{"qk_norm": true, "bias": "none", "decay_shape": "linear", "batch_tokens": 65536, "doc_mask": true, "dataset": "wikipedia_en"}
Each number is 500 + 50 x the weight over its row's rms, rounded and kept within 0 to 999. Layers, rows and columns count from 0. Numbers have three digits each. The size before them is the row's rms in percent of the matrix's.

# up: layer 2 MLP up, 1152x384, rms 0.108, rows 42-101, columns 336-383
# down: layer 2 MLP down (transposed), 1152x384, rms 0.0926, rows 42-101, columns 336-383
up42 089:504382505481475552466486487496563547526451503509507494508478528444603491493488531495525469511475556607440471487578481390486492457558645454555444
down42 090:465499509567585536492520537557526415548516487432541529444417527487490488502376425470456472483557462447419435527447632470458506520456546524481484
up43 100:473457493547465434527513602480533491477549534607461411449429515600481476518549450500566534529440481561530546430595602557500442523527482506510462
down43 101:513534525479464561513513453505472508478469527574439520422435465482593476474463522564566538490506435501471435473527510538483397380497456529537526
up44 086:433545417445565485571427522463576522548467485572479629530375606534507440460482489394506534491568516618548491480472557402528469539435461498564446
down44 092:602412570531484530522474452524510609473469427486550576547543597586565480464519533499569522512508548487550520495473554493410555499648604523474517
up45 098:563496580469415421445600656475617545480559460477514520523528433510499574500443479518562524668565504548576469338511506458461521507448511496506469
down45 103:464496443463469515507604549528553457495543508464527599513500455493474625531468540519595441544468431477562514537500489517495488448440513510387392
up46 109:513485506419481534503461487412526572453452452446431395522449476468468467558491531510551400600543550465546540567441510562494510559429483505588518
down46 104:460535545436483511467441477421546533440518552484501584541481520453494452416521473594549472486467550503532573453461459571519524530436558547491412
up47 096:428466571482477573479586466568410452527472498535491569478506491435568582497548408545491521537431433510515514460517516459422423583479479420546481
down47 097:516522489509447548462564472531490446548468455364589597479485453447462516504506551584544572497417504517486472500484501506574476556538522475467538
up48 103:518542568507513635424505527520447554491424504527489550518480562405527513545521527557402535572485502539529558485544610333476522537473497436522439
down48 099:468557494518591539506485477466431552496516478625552555437549431428485479533479556564410553537468560396539608462563451400436469458468498435527427
up49 099:476549567496445522584344487500507528594522412430520456429455502583582436575533445502485406586523488514510491486597512545492481614363456554434508
down49 102:421549501484503412530485501525469414527482462536524543483428475470512448585440451488570487441522486523462475416465501507521394508458486565477584
up50 100:445407478505473481547538590439485453508489551454438538432408482592532598520493357560500412499538534535519455592558442509491616559466570511505469
down50 098:497527461508548458481457499584441523539527634503469375472512512576504457539547445491505455528425568400435488570502476579542470557413467496553575
up51 102:496543430507551529608449531626537504553459487506378500512459537498457541503502531499485503433518439517499538484498510480548431471450556465571544
down51 101:465524506518487450493504556522489556547510467482578409523540559535456478481508576521521505423483450479564507509573527469546446397507540557439600
up52 095:476559532503518534479553544523456490494451484495585549499476569507563431565489589452494463553590385473533526415526465460449523519474511424432466
down52 097:512627551504461553554537503541563538496440503517557432547537567419532484575465517477627495530552523455573507428554514497432501503532476471574598
up53 100:485587463450476431469516518426479524474449477541378489550441484538510496475532478476513539411599545589435483407571529435537512479515470561520580
down53 102:543478440558592487475480453503569501504506587459531542497557511526505405504505534416562503528481546515582475501453501540486428435530399345519476
up54 103:497429482433462475488509549490556447476487533464503511584519494512567545502487501577557459477535524496512489438548481526496500484506521474504440
down54 098:467574505454519509515449512513530514426571516488513523561520575471467546508469575472472450472542478376484533509566455510540554530491554439493442
up55 105:533465503387555542551475520468483523528570477570426501431486549500616479590485387499498504407480483460486585502553522445518602438481610533543600
down55 106:536518453428507498532460487487471578586416422491531511518578536394621552529575428569551468538464470523474434503414531501499537473427537480485580
up56 091:432403498521540431434457494485492415524569561466476464482487532453544441508473425514506484522516503602473503410513432470466451519517543459639555
down56 086:469486486495416492485525600450494588489449489537474569547550451579491500522525618504510470453491526467569507542433493505504507395491551479481517
up57 097:588541502518556602527463434521551494541538530469547441505526515451543624470479478578476570490578442487519481537460627456461471519527474418518452
down57 099:466537486534602484497453484563591501480573493498507470501506517390449456559487469493498611487442489502551515583389560451541572554515538479436450
up58 099:528450469463491477616495576451454433461491527486440526580473554523527515481449481464445452444515536524499508543492546509392414487454496421464445
down58 095:507459541564479571514521479491416531493425508497510501477587470497460440501472523461579546543429440510458467495551427509593490559402444518556507
up59 099:487622574539517466560487434546452622588544502420434522469481492498478523465530429536519473443452563491514493516495498459439475445577547517473508
down59 100:489594485448466427514482500514499506555512447497446470510479519425450447449657534562613379433485482561507479528481452399505475502497476449472434
up60 101:388460549458564499534528455441573572543611430458538507468583563513477556467491569498550470464545475566482513550498484392513483568495581441507553
down60 102:431449472506528502625452487536501634477464468498491513442481496459405442485547617465609474488497564547494462541530445501524513536432578483554498
up61 103:496485447472520401542440552557514540477465459478486393455442503527495454484433560496541414517529441551509504506512445534480431554469511526532468
down61 100:487577453612443503510491559502605571457548460451604509471582469435467502532456513521556530574519575483422463497521426530421664476499510459526410
up62 096:553519579508471514554526496463498570539451458500526552460474486565487476475369499470539438527530478515553452444591524473540575527568500508563538
down62 094:537552562507411399455493469569524475563553538512520467502458458415492527531485443489570484566486467515490473537540521405541542473601554507495520
up63 108:550452516545525440571555492435550493522478522529460432481461590467443577516462575473495470513449525528558577530478501416498422543504470496536471
down63 109:555525486451496512507464441417486521568497508483484548418498491439430536515518561451587561495546458550598493500505580477435515499479563462558424
up64 093:469522455553549518564448520451462585611534519527469550542566572549555530523464461511500420526575559499485565527609484491557559467486513541475506
down64 091:529535549514509478531484511530501506507450432584447481562557537548505544508447476458441516467471495478474493408517513444483463514508445486518555
up65 095:480556547498460506545550550423468518533562523485505453487555483477457486488489444517520459558451554468507501393512510514417512532548493466455467
down65 098:538578468563529483496439513480451565608541576478559483444584520446540581488506387525458409519446445458413503478525568505422484491491528406505468
up66 102:565480434527515436521548534561499520524451537432554510476519528491400482520518508487540440526536446506487527412490550464492458532516513487475516
down66 105:519592505554504470435532549590517457471552632557525463522527617507456452420438486598551478497395450456495557431500456512441531587619528441523492
up67 102:533461450457507437522415460469515563565537501491513454429410521526478571460485497547498502483455527601468446506566446580519463496505532556462516
down67 101:503459448536431399522441438421510506518482467481506453399543588483484471509565496495598596533515507503530483583546497516361547507528483474542582
up68 088:545511441478508453462554517538488488529438476388456524416528553490528534489526485464460492542494487516565564493462501485520617450513530543561638
down68 089:487564524456443612458463523484607538479506417540462446553510548425528526476438455522436549424545463492414519473575536463461439543560536478479447
up69 097:476557495532613448476499512469538543542420455461377453441438588558476539542461523476487545498521426463560576503483470549512569533511527534498424
down69 094:450572574402464518458545486415468475449487436449481499462497603544471543478557538423473554424543444526493528476533485492517552522486466535437415
up70 101:501402442498405528456558501521526484536505489528553348518554412587457619481532500559489429459545498494527591535512551487459566529509483529602552
down70 095:467540465492559524542544554556551355514528471533465419587529449491527475561508497547438567555445407449545463464592596512509575572497496472518521
up71 095:557486435506544574488521564468525551474441407433527474433413515529547572526532556446511499471493510515596420443488446458575566469475546524643569
down71 099:514496469471440508497512481538517537525584493543556523478521527517579473403559588515519433483480547574520520528534471438465443473496497579488487
up72 092:505481493538546481530389524448536563567524505573535445580458613510545449513514440438535521484595486489514473429522544444555505542522453499475441
down72 091:493513483448333498429465495445468434486464505534488467449506552486561489565478490478498570488475568452516548425428482508509466446495497597411479
up73 134:487510519538532520484485543560514508516457520514582519433511624493541549441464515542505524491493570572484541453567458507445544525531549412443535
down73 118:507465566562517452511510501468632474520449520518410510400529475474408594515526444558429483532486584433506511560514520522477502491432545500528539
up74 103:457476483541486394501515522580551479511441460478531502501580499476431514483476482525548422583462501537430515470648577531529481580442458471613519
down74 104:549533445478490489534492495566466559524478553561482471501522492562503532547408566547507529526448431517582517500463606511457543514470459572600418
up75 094:513489505446440491503502484527510469494557560546495506448533535494557608534504484526405478494502517479562528509434541451368495541508522504533607
down75 100:513500509516540593530487475474418488465543483629471419458516485541493502517449472563385483485502574496474515411503455456430420444530445549651483
up76 085:453475501465434495491520400585584495499422497415571524437476487584493443406495471495499534505513395483593433541497523498492505529399570442516493
down76 085:475469488508539444477468497493507475504520465520530432514516481458510563521526519583434490542564486528456558528534483503418576537527399553462443
up77 093:509489392498491579423511428496419446518468543495563449572505577436571569469517541469470418410544565467550423546438531429426444537479516533545492
down77 096:526490506516462428425559406528411485556575546488515528482485572457472490494608463426553452470527564545438510443518602544505515409459436550546593
up78 095:450565498435469509527548502520492477571442506515502490437408484450545528445493508511588448471515575447478438483488563556484545482526516458461497
down78 098:516474469470507510481430472490535528544455505573551569538431570547484471518471510479421462526534450504513512598463512545499463530440435480569522
up79 084:460524471421495543519570568547555463485419491485468519493569549436619487437511528561496462511579505476571445490451493538466457409530518430479426
down79 098:475455418559547495432473489530443417565478422526505520428520503473476527496443494546585485502506512512524537418529522465505536548547536545555575
up80 105:454499510457477578489485495477458420489542413500521442461471585459520474423468547520582520510465609593519523395516602376462530508469486420507468
down80 101:471498513506447518566561497490535576511457537480468412459421509465421519475417473536494593540513405541484578487470563453507522484516550473590455
up81 085:455585410502516522499518556533586492598509428465560478544464534496453493439473546512405463486575516567470499530529610435492521527484450433479480
down81 090:492518572462507447459532432507458543484537557547560489472452532491534540616435432522438462524462480542517462484534482546451448460498527502536535
up82 106:468499545559394513506528458414524475416487474476427502481491576536428461535509505500549435512502453516522560425524510455521483515441515470596528
down82 104:462488504488408451512433472500484555507446529566518493517533421514522591516598432493425534477446493586497489443524479462515497518516536480592468
up83 098:533455418468515503527521489525533557496445464554477438516387459507492530423424484570501435491475475486496564469443557537378475536475468577462536
down83 098:463588472448527500470415439531606455469510545588501460470521535449556486481573523522452464549452518502536509490457536479488460505560390531514489
up84 080:500514527542559537618453500508552523503591486535472523451562458485528534528499550419570483557584467577509462532505499491546427594442497485465512
down84 082:492486562433535487489573547593487524500530536606449478571409540520478446451595374530439495446430527477488562523434569499467605437505515479474486
up85 100:522470477469467574498458491564479532543493526536442540395419459460451514459482455520514471541583522567427500484470531504523488479505544424506419
down85 103:494658532452517538468542485483539386421514577631479519541435480436534490478496547539584506557488556616504531416529427449506442440578538522459488
up86 106:543531462440483621520553496470639447555477561494445531529530487549464517455501539452516458511433581527560558543527407501539392516521457520463550
down86 108:624584522535532445492517470518546489476535574570463482489560501508505521587502568374628455550524429521570508574535515535485496441505541448464461
up87 095:441546552542549528505492583536475438612490550528429530538524490534505524413486437503488532477452510516449592363501472413440594557502520504458571
down87 096:575408461570605464560456405575462488442486486427494444445545530446516568555469530516477513486552497437477452502474477518593498523470458412509537
up88 092:515523594447486535435487480530572569504460538529536489553541534505612626528486497572538379408551423469548520513462552472441446477485551557569450
down88 091:477489481552485412492478455477476463539523480439407544504530460452480508472430557434422485485490517446539533586537469457487547518504403551470406
up89 101:437561506535586456494582545544532531579487453471462460485549487526520529563563471557506515460527501534460519501507481518492528512542492439439456
down89 095:510511456541432443481463432472491531490585508536555480513532545513576512528453641379464447524500534520443472521618461524499448600441561416475481
up90 104:486410488426540443525542543476575582539446483488512522386364546514486537500471536477501447486522389509499502481590501491590534570559475471592494
down90 104:485499569521548434571530473511518491483434489429484475473417521461538440463510453472538507492440614534403527564506465499590570481482542565558495
up91 091:400511531492518487464550491432536404569451536496555446495403429484518517482442423396509421467484399529524518477381458503473564543494493478556394
down91 091:485473500541551453567525449485503473545510475576531449559412444486580452495475488500520496559471560542469476517418471562508453513536428467443446
up92 101:534437491510529487548419514510537445464518517503474568468480486548557476481475456428512442447511442546569466548542528486413439551405478430461508
down92 101:402573583532524500554494378418474416444497506486417531539461488527558590568504562496557549582526526510553546449537502602543458445474442520531418
up93 097:387528459544565466470441439507546504515465552501432495616441559435544565437512423570493529512440433452559498502457521500480574473451499524479510
down93 097:521480502513474511483502448489510520538497448540462516555566440461511550614470580550514470559432447453571525555519456606530484590506449477466490
up94 102:518604465479618491556528548592542519458553570563453524485424536453492490405430542459398428496439481446602590504526464552443483500528538439524536
down94 103:516558495559528580580460517580467510511424589441531443460476557473484445524576437510519477486487553508519485452459470491607538515507421497554571
up95 106:459499488426443404458507625476625449478489454443518452534524475520468541476525418498529448411504466511515528407569453493473531481463571475593575
down95 108:451500530585580496409575476514431414441461513490579438558500510488507457479516452498574484464514539449512522523516496556401586452474536421512530
up96 110:481481496562407460568620539558441533486504464513546517516469556448565473470435423420498440545575506454602541413560504455501544503451414472467581
down96 109:471486495461522428521581603488485427424488518497468538533447588514470515466552488515484410439492490475569483546556486524451561520512529584464499
up97 105:531407482405529495522453540559496543541504425573467500544516525382471601477574569542483368577504508572587547491545434517458411479449487547500438
down97 106:481430483532430614520546424509598523553475540495469598429577488507554574506529578369607485540518526537568492523484519567507542415376422542491521
up98 087:591400458551504464484564524485541490513502454560416519530384592476460563474430425610385459484446470561555446499567469527520549481544494463439443
down98 087:451569541426565455475635543537487510455542531502401501507492449516492383518509421527470491513515495454486532539496543573440547492574517601492555
up99 097:438510468465492532388499570580449446577586536502416528570485476561534565475565412468431460581484478505408502379499564553451423469501424539495492
down99 092:487496435541522536475377439382469512486511517486467588537554551468549560479508548454516476483432561567507526491457529520484509464553581561493532
up100 094:566532472504467475518605432447528456463488465493555529542466425552444472498470459530493539480559521548498577550509546448499538554490510494528604
down100 094:539506480449515515492513492606525530541437545469549533463493547485502510464513521551632562607507479483541560540532560546449491523514347595494402
up101 103:501430563464441462434489468549412560465402563594533453408516552484538464413561479428386464479605475509423475484533490482497469498455429504533495
down101 105:544587502575516509567536410507481507388394432631563535466462502499550510489525443354455499561476523489500571446452503539610470508524467494510495